Each number is 500 + 50 x the weight over its row's rms, rounded and kept within 0 to 999. Layers, rows and columns count from 0. Numbers have three digits each. The size before them is the row's rms in percent of the matrix's.

# layer 4 MLP down (transposed), 1344x512, rms 0.0374, rows 633-649, columns 0-127
081:513520431454497532428591514488543560474461548509534486478462558521520557532513536513459511534441555421514567595457507416556472459559541473586417513572526499517393514490628521463509515455478476447474481560611473427458468558466515510487484472564612561449365406577488474470428478465464543570598485470453541487486483457492461507540488554556483454516481419452536437511554520427492573415544
103:481487468555375475574519521495440502524464535396447572502539492521501570501483541412567534496461481557478465497468516522496494448534544464524473492535549465432488559430464510519400399522544568587508602481553492476607496506526511468482542564485536548478510471512524512483478422534517511521512452533387482451445539411513529569525559503491508506481525446353495463444437445512496541507581
105:448502510467508457539492485449492508426462465600564433516446488458507488627419484508527462507463541480575531542515504555518598510503565539515515543466420543390485393459509435506479479578591558467542499449561541585434505554498595477437585439482455527377557439533436569493585420449484470479575479471480431511522531501418513566424499443531498487483391524425569536479584478521460540521572
097:424514469487566453474525420371563502563516471547500502545509418508528452470527548569509541479534366520514438489524468537461576516529534481473461521574440537522527414458479532531471496466398486574537485432512470440547506520479532515474519482440508534670551482494462558410587507575534471453473554550539509500531431453501517383531527523497545588467548499499493509491521490562531515564560
099:468452467506466622563558509490520578474431466433413406565511596556498526528494480495495507496539542561477540568584436507573469470587459520430469507519500437526460473402540524497520505492403500443520516498496529573444594566469489484456528498531522486516400554522503495498497514494468522564488437560479655525586468534525503602481500459539422493452560423534441442474457519554556490574590
095:469509400439520493393532539452510523441420504533613494594512523544560493487497617508503525561470479466432440511509461507507455485546580420411546534555574474483561428507449436535448549516495460495583460535480461501569552594542575500533435518606410415544505447519493553433480408437452500597453506519522529458511482513474498524474423575408477594482524360428568493481487470526486477556539
102:518539482440467573510504473488446486436532504462575615580453473534436505473525532453471511542575546586406540448471490508521535442561484539487522554563376514527475531480511483506591559473480482513540547597475418541528444487484424527548539466500516549521488485552526529433465445443480564558530538544540482478421448492576459530535456482493451493427488532511432475511528546483544530546506
090:525539535444467564522582551507517555458468354516555508484575493514430405464546472514509560490452489531485521565507534535488436512520499435442465541507494394532484595560442531589582481534497552475514421493495654462542490464503527464500513523528540517559465496415557503474605567522531488499482525506491544497522477507438524555499502569619546435446561501524506483451541484525500558544491
095:489554600486466511468450454495556462545503453434493519556568423499594522359469391555558490570505576484578496573491518544575409550432469544558455478525574466481515504446522476484531512614552466604561543545469576498555544523554569559480445554568541418378462535471405514509489522550465533547554583519471379558511537457518468451496564528454507575564579530506419513361575492498500469507390
101:535547534583535615545458495481443505447517461467517516420496576447451442502508460568531559561451524522482486533480554458489518464522556494457485564587509483482396448523445532441483480475567425501462408498453568407509515505492503509574491564451531531575565525507542548593488465513478499411462418549536486516516471461364447564477417452518447472518536474446467514524483474457530405517428
112:467496469488517546540532538558563539466470521495557475481421473542450525537604589492521504585478507516482474524420535561432457509465510459443533519520441569536560522529489439540506422462614495482519461483481539548500490508418371427501522488528539511416485496548515492604406478494489600482545448483489392551558535497461488493476464543501500521420539578498539559548507479603481490508569
102:542510531547540490524434514438471519465524542520581426445393447500556447615494452558502443465506552566479537574514526482562526566427532534610428470418510464545462507491520465582579490457464511560536557482545415485506544452396523427532575428453551475492494507503539429403531370527489509507563483553557352455443536477521501389378599557494530525466412499484475538553517584595637480478580
101:483487567530421505540530544494498526518433568414587426516476599536580564480475486470504512570552516514466493429455577458531523469567614559534433522490400505534510414529593599531565467588521518530568413491511458433426546460493478441547542491509550552530493491463564527407461494471541472431569415507527445540474490526498561539547430487565469491500465472458397491457466618562425448503501
109:555452519577464424567504496490512475505504437492415542384528477453475542518511508488518506551559537521528486580517512522482480554514465518533475387507518567497560525451608516579595551485424533492503448461417492534584509462540511541631595433460524524435523634463531520481539456489470534510473518546477529495511546468461473501505448465465565499455598488504537466505480509523505546568481
098:484502480449552490454546462634550511550503514533465432492444422476495502475515473539538477493596574430525556413589456545479491460434526481527529481530513468432497413561543490482475421566495570453437498528472538469490465533527520532473568602555478534472454545460472479477500489575593526441580561481530488538439512509447486511408442542621541503579417495407460533405468536540495582421467
105:457413472520481533598545518453456523507555532441463356416512421526529549471581474601518447475577525451530488559539483535460533508492522493501553512377580489525574488504561567437545500522422550446557511472457540505443389513454409504525393566465457467514478527413436497471479527454489576466495460459511538424494494476449453508507548542612419551511428490429496501456561446550493400533470
094:433523453499519444559461427577515518524559481415606510543530548561565535537600504519518537582542508518562504579444497422639467376522537459485462525604474511502529629581573520499521527520487505484579433474511585577556598443528532506459588514490502495543449455522526523427499432499523417523425413487472500510384541537567559353523549550487574544434489421498561492435523419537492519532533
# layer 4 MLP gate, 1344x512, rms 0.0636, rows 634-650, columns 0-127
106:490531560523478472438439586514443496496392451440459566468443491531430498539540505460481507509519518490500505518446470478556475511528529475521469462385503516480444538641570546431491419481424506530465498590495440441511473484402573467498464516629514506463577524540564412456549439517514450461364523425546475547410426496527489481474411484492556448525622466471472521575514502503500432401557
095:560581518552585477503544491473518491588485598540479497470505475395548569484526444454492495499496483491445437581471544538402466519477451462528473574451515503624520563545597438422378449538529569534492546446572528503448508472420414467524577484467535463425540448435436469516505523629582562487533453556431486475516532450409559541508436511396417489496493451526442478421571432520481469567394
099:555460471532588541486484532572444517411457532423528493516521563571508424505460403469479591475520632423494463439472592471484457461438524434500528535441510423466435615475502606493520432481476431459509561645429571554462506487639464527443439559500506515529480554497510478603481486481561445555494491394492515448568514514569529530463500582519455435567552446468542513442470491451515511294388
093:437476503563579497578444531440528590469387518459475463554491536563485504553500503444444495593421473524481425447582489486558477482603435506499545499458625505609511495517485541525522418503403537431434490451484498524490467517506515467420519530517604400476550522482451489451536461501462552477441428494540617505572484487422590627496499509526524505448500499497437509526512467522503532485582
093:485542535558561452559521613461574522542521543555518591431535466424520488508483569547471546601574489485471521490508524449528548546561433547550586553570488420493441521481515613532502412572492468495477466550431628485488541492519536497453530416460461467489522471461615617572523574422539458479489512439483513600552439505402427450412612518539589505506528571513478535346518485539449435475466
106:490557567528513467551459551567515562479485498487400423489429489446590535479518581535574508477517529444417561473435488543474574485463555411476553472539583515451585489459474498405466534484468439531427505428517555511474424429476534437539430510472520523494585521399546487502501490485443441528553492462544483544453499500504547432484636485472562484525513496565612488453516518473475498481490
087:473580477521473504531474412541413498560418595462483458482525506468586616560459528456512487469470535480498557498488528525503366465431549515511568529378476498393603438644492497514370463520552452543414486516497515570537541511465485505533467479456502457534558483573441512537509467520554547518549478543419402480519503604442557448560520502385378536446443523408520413512494532498486491448565
093:481611497457471526525510477487460481414494484444541439520496476472508511438430472585580460462435535570517512527494493472520611446518496558500541442522520416534426490424459585453482474527510495463465390519559503485496517510476529428520546431471469500539473574416484512402506552442428640485416508490523473475541505376489466580459532481411467575529483466374518474518471452500453528554518
102:540485419469562503554576544492498512495547503464413514388499507511457625507532574458430510473496429452503521516478499478453522517464418483504432521460552554551641498532498525444533525476394492508508596472537424493486475452502507447462489529483494394438464532455428473520553435540588461500604546489558529448549520554543509475402535571454562552464477488583514350457592388536468512582495
107:609566466510473447613486579447521577475535539396467402500540483611506481479411460450430544490535475476556503503552566523478439544552500471481500576494563443506461461484444481492456473478522553509518542478516528505499526537519535567475519457512513490494345519433441461465503532406484443464500568544584513542478569462502487478474575472530550557438435539489511541457499487493477484511544
103:508506534504568467531542493419485516526604516511557602438453489446555516478450550489525447532464464495510474472659510530507460576449410608490615506512487514562439548591502597477504519387451522491512502502484444526494507560501458484482465446416405541474517463500474552563468527474547430608525487447578544415440482449525450493534427494494530485487544521488491495628561652495521499511406
103:636446546517542551434557536481498416530486630394491442473414471441482531477535608495436483538595442517474535402470538507481517534511468522454445552462410535530449547477539489523482462519440516493395362584519500522422547561555527493513395477514501554476514420423573472412548463536605546522598447580522398528512516492484528456561543505538458545567440550542392583530481445529487540532489
115:548577501511564559447497479535522464497546535476568491414515538497538426491492610433479574531450435486546426485517550458510483539532541506590589485506456537548510568518406558477521494528466552429453545509498415426473545473556543415491584564464556561408452450460483507527388486513543488470540554501538514383575472425498507448542449502519526421525492495481495436546495501529458496461556
103:557578537411531552600527566528446379544493483516500590452521475532537486595451468457517522472521509489499461464469538574568521531520473580474428598505557571452526569531507407572451456532481562431448486543491499530496439531458519541464468459443579526450422550475547387483549471556453464505572397395407520526470513488469472437581508492569543548547366532471550549571536530455471378371623
107:510479570520402507514409475426499496455510535454431555467491536452519404573497431483497452446537526522506531502445495445538550512536485476468551479495522538555551498437467451482423552584602490474385439520551439468610492582476592492499488519444604584517522402522516533452515518611519555461494494530401424467452568522487564498473542473494485548422631401576560482477424500500552516516399
094:514480603482472558482441510466540459516453470508512515430495522521400457427427534523456518480501479460469524501547474547513605552516538463572491587393499381575381438529555526426462592499532517504475482532517502460574510521464540531521600544526504568477498544493540519528531511454478606478540490467500517550545469492435503588492456425456470510523508501487587619420367553493546496465508
107:519524436557475533529506434557483489511509540429492518471532383475407523498547496468518459558531574470432519464460479534551450463388561406560544509559565520546491556492606598432492415490487518532547459393514450527522532435467415527525438543459547462452494555546486481541514491430568503566474469545448521439447535441443417507608602559550484455403444489489531531562522495533530560402600
# layer 4 MLP up, 1344x512, rms 0.0648, rows 634-650, columns 0-127
105:520586539448476440420462467481544520509466495493521484562453422504392515511454582507536481507461528462462508554446407516485578532554472450594569627477482487526465502518507460547489503528457504551534482586475488526527434484457547521550537519499501450521432508511519533452505516492530574533568514542503568576453466594441464471564558475597477531490420479597514443516478568407518468435534
103:505507461519580520494522606558500548438492448432560652505430532440526536579433487510539568508483566579552470454549565441522471461527497544474486443484481513547572467493430498481534578421553482513526444500499517556493513460554481537478539503533550539466495513547446461428543500568440438516463484526456457502494495531587563497532478477590492491504499605655502614506473510434458591482564
095:451483435519514516426490517516460560502508515618519458454452450492496457627521483594533604552500349517542605545427532459484534543461448512483525496520489493427494517518530412467492528501482480567493454383563550423514553528409508496526479542408526458441544459489557530520464507491512526505473373525520498530503586485464545520441525482501456523563431431450541518566417542452472476539495
088:493457466473492457584567492527635492525503508487456533485500476564415480491394458460448587558539401629370416486485428456515417496687473541493541536517603484505398464541527522476510420467521477427499491474501566488482555612496500443431439499508510459484483517455449488506441484567467546473499542517512521528472516477464586537547516485497497362496527482521412572473495543592620505510461
094:584535542514460469423574519541417614477448546574547528508434525548552456471487612566582548517519423472455488475484456573425422459478498548457513431575533488489451482472495412574523595412521405470538499549455471494522488482523420498457514518492453430576450477431556555458528378486403485488404443506529517472477601466519580497480471591511508450412537472409552549458526545535489516478547
102:537493425454445516647497381547650456448535464511579477515505562477463611543520523501480532537496490437568502621408457538418510451426483563544542448533479489520504507424502539486534394445485493461513423570581442550510465577509550504533486490391517470467542477526503487513468565514489521477568428553468526464506504394497447483534342468458495456508581540470470526468496529493553495511574
087:540476510365466554475597544495483504516441386525539550450512546469635518532477437477567514482488423512539501465513407451451442517443520507516561475518570535413467525506520546527543459485536465485557551388587552450459578414517511452418502563568528437575525522450491559443509577445492451470522489488472568436463482467570532472462453493544442443568478557511478582414477564554473547502433
099:543509527486469510458455507421492473550578505426543480452431500459525474440544456489534456513424600576506469496570518462547568512476473486543500510559500421459481628449453458476559537471524523502514631565552609540433621446505495516448495567469501452544498557438501460542473400492563542536617436548411526475479457487513537524490597536476428578559553591472375507472614547492452482429491
090:486450524524488483579610548565406591506469441538448435462442538492449559520572531529497458457489479361585528498546510486473495565409402527550462456482612470412577522489587483461461467515403560501542536410555382473502551538476527470514514501541579520566459512430456403492564447516533476431628515481467519455450435527544487519440548560493572487511536573582523505377542437470511527585471
102:546564516424590498454547553538454508528501446533583480524529544546547504471514377463436495498493431535547441522503648491520463507490497472558633477511471480512518475470448526588511442500454471466441527528524521456513445527451440425566537522471526501541462489490591459554477511442490549363622491486510463494515505490541496533437444448410579463463643609522404470563449472507516535493483
102:445428485568492569504464478427478556453457438418507452564495575468574514450478548457605475473489501486499534550468486575495357621487559503494500420513507490399442458610489558552617568474534586434550505509491507550547509508512504537517465463473408425539520562500400552518477478542482447529501488532459564477418451545518452438572506604538578496529535472526481475643499502501456549469456
102:521510528502476551571426356499513517493486572467526463531461555486430520441516507558438446430501436497511561575401390452449426455560485517506508443550488434535528554567528497453488453394470583426556528460484581452570487488491543503587571488388540484568501431503476559529532515581491545479553450460435541537454472545492501635429455447516452566554569476536489484447518462632478618429472
117:617517537572497468489496573440496592572554491430510486486425582525539413485503528454493526406462504542495517417462534503491464520536526433597453463507534490534556635492536551460452429533560594614498467491482378451512477516499497539576563526410516508473488578473508539569381528502481392496308488534467577453482518462453565537470464510449494490531511515492458447565528483510471504511506
104:493559434451537516425469538477565543566491521568536522472447436397464533450487478512538549503464454512547525567490468530557448461497550498474607535494514575487492520501535493455487380533577541512439549628553510580434492551436465440588558517527545459479482532515543463437404424497457531370507489464508442439410434484519554501470520532520573481517464483526495417497464514446506449508578
105:444522527463468460492487430507496616562541582478496526633467411422542502454471466471430540471495496521551528519453598426452418476505455440477526486475394457492498496498448430540413545465477558528525518412455490456501414532530516462483573546579461534481526527571519491529469538507494515506517578517518547526489519587424539512484513517496581463479614410512492472445533458453476538548520
092:433463518460569491582466542560343498514434471520422548469496452484466465512482544444512466450489596510504589472466601415500477539518525475533572437416423485409556490505503462506498500402554555529558478514529521597511517507534480529533402551593472427541501514492518477381473481488557453515520505536527487384487413497456470431638455513549376519433442440495478447484492548438489505649486
107:603514446420467548515503545520476512435400435500413540534391482538473446466440453531548515498496546404448605450606520410515481549464575494550557492464487564462571497542522440581519507434457534551444591500583566605406490499496563496524482517504531573471479568557515502499475458493549544602485404527430410450476534514424544559483516536482503451494444407467509528479543454470532407523503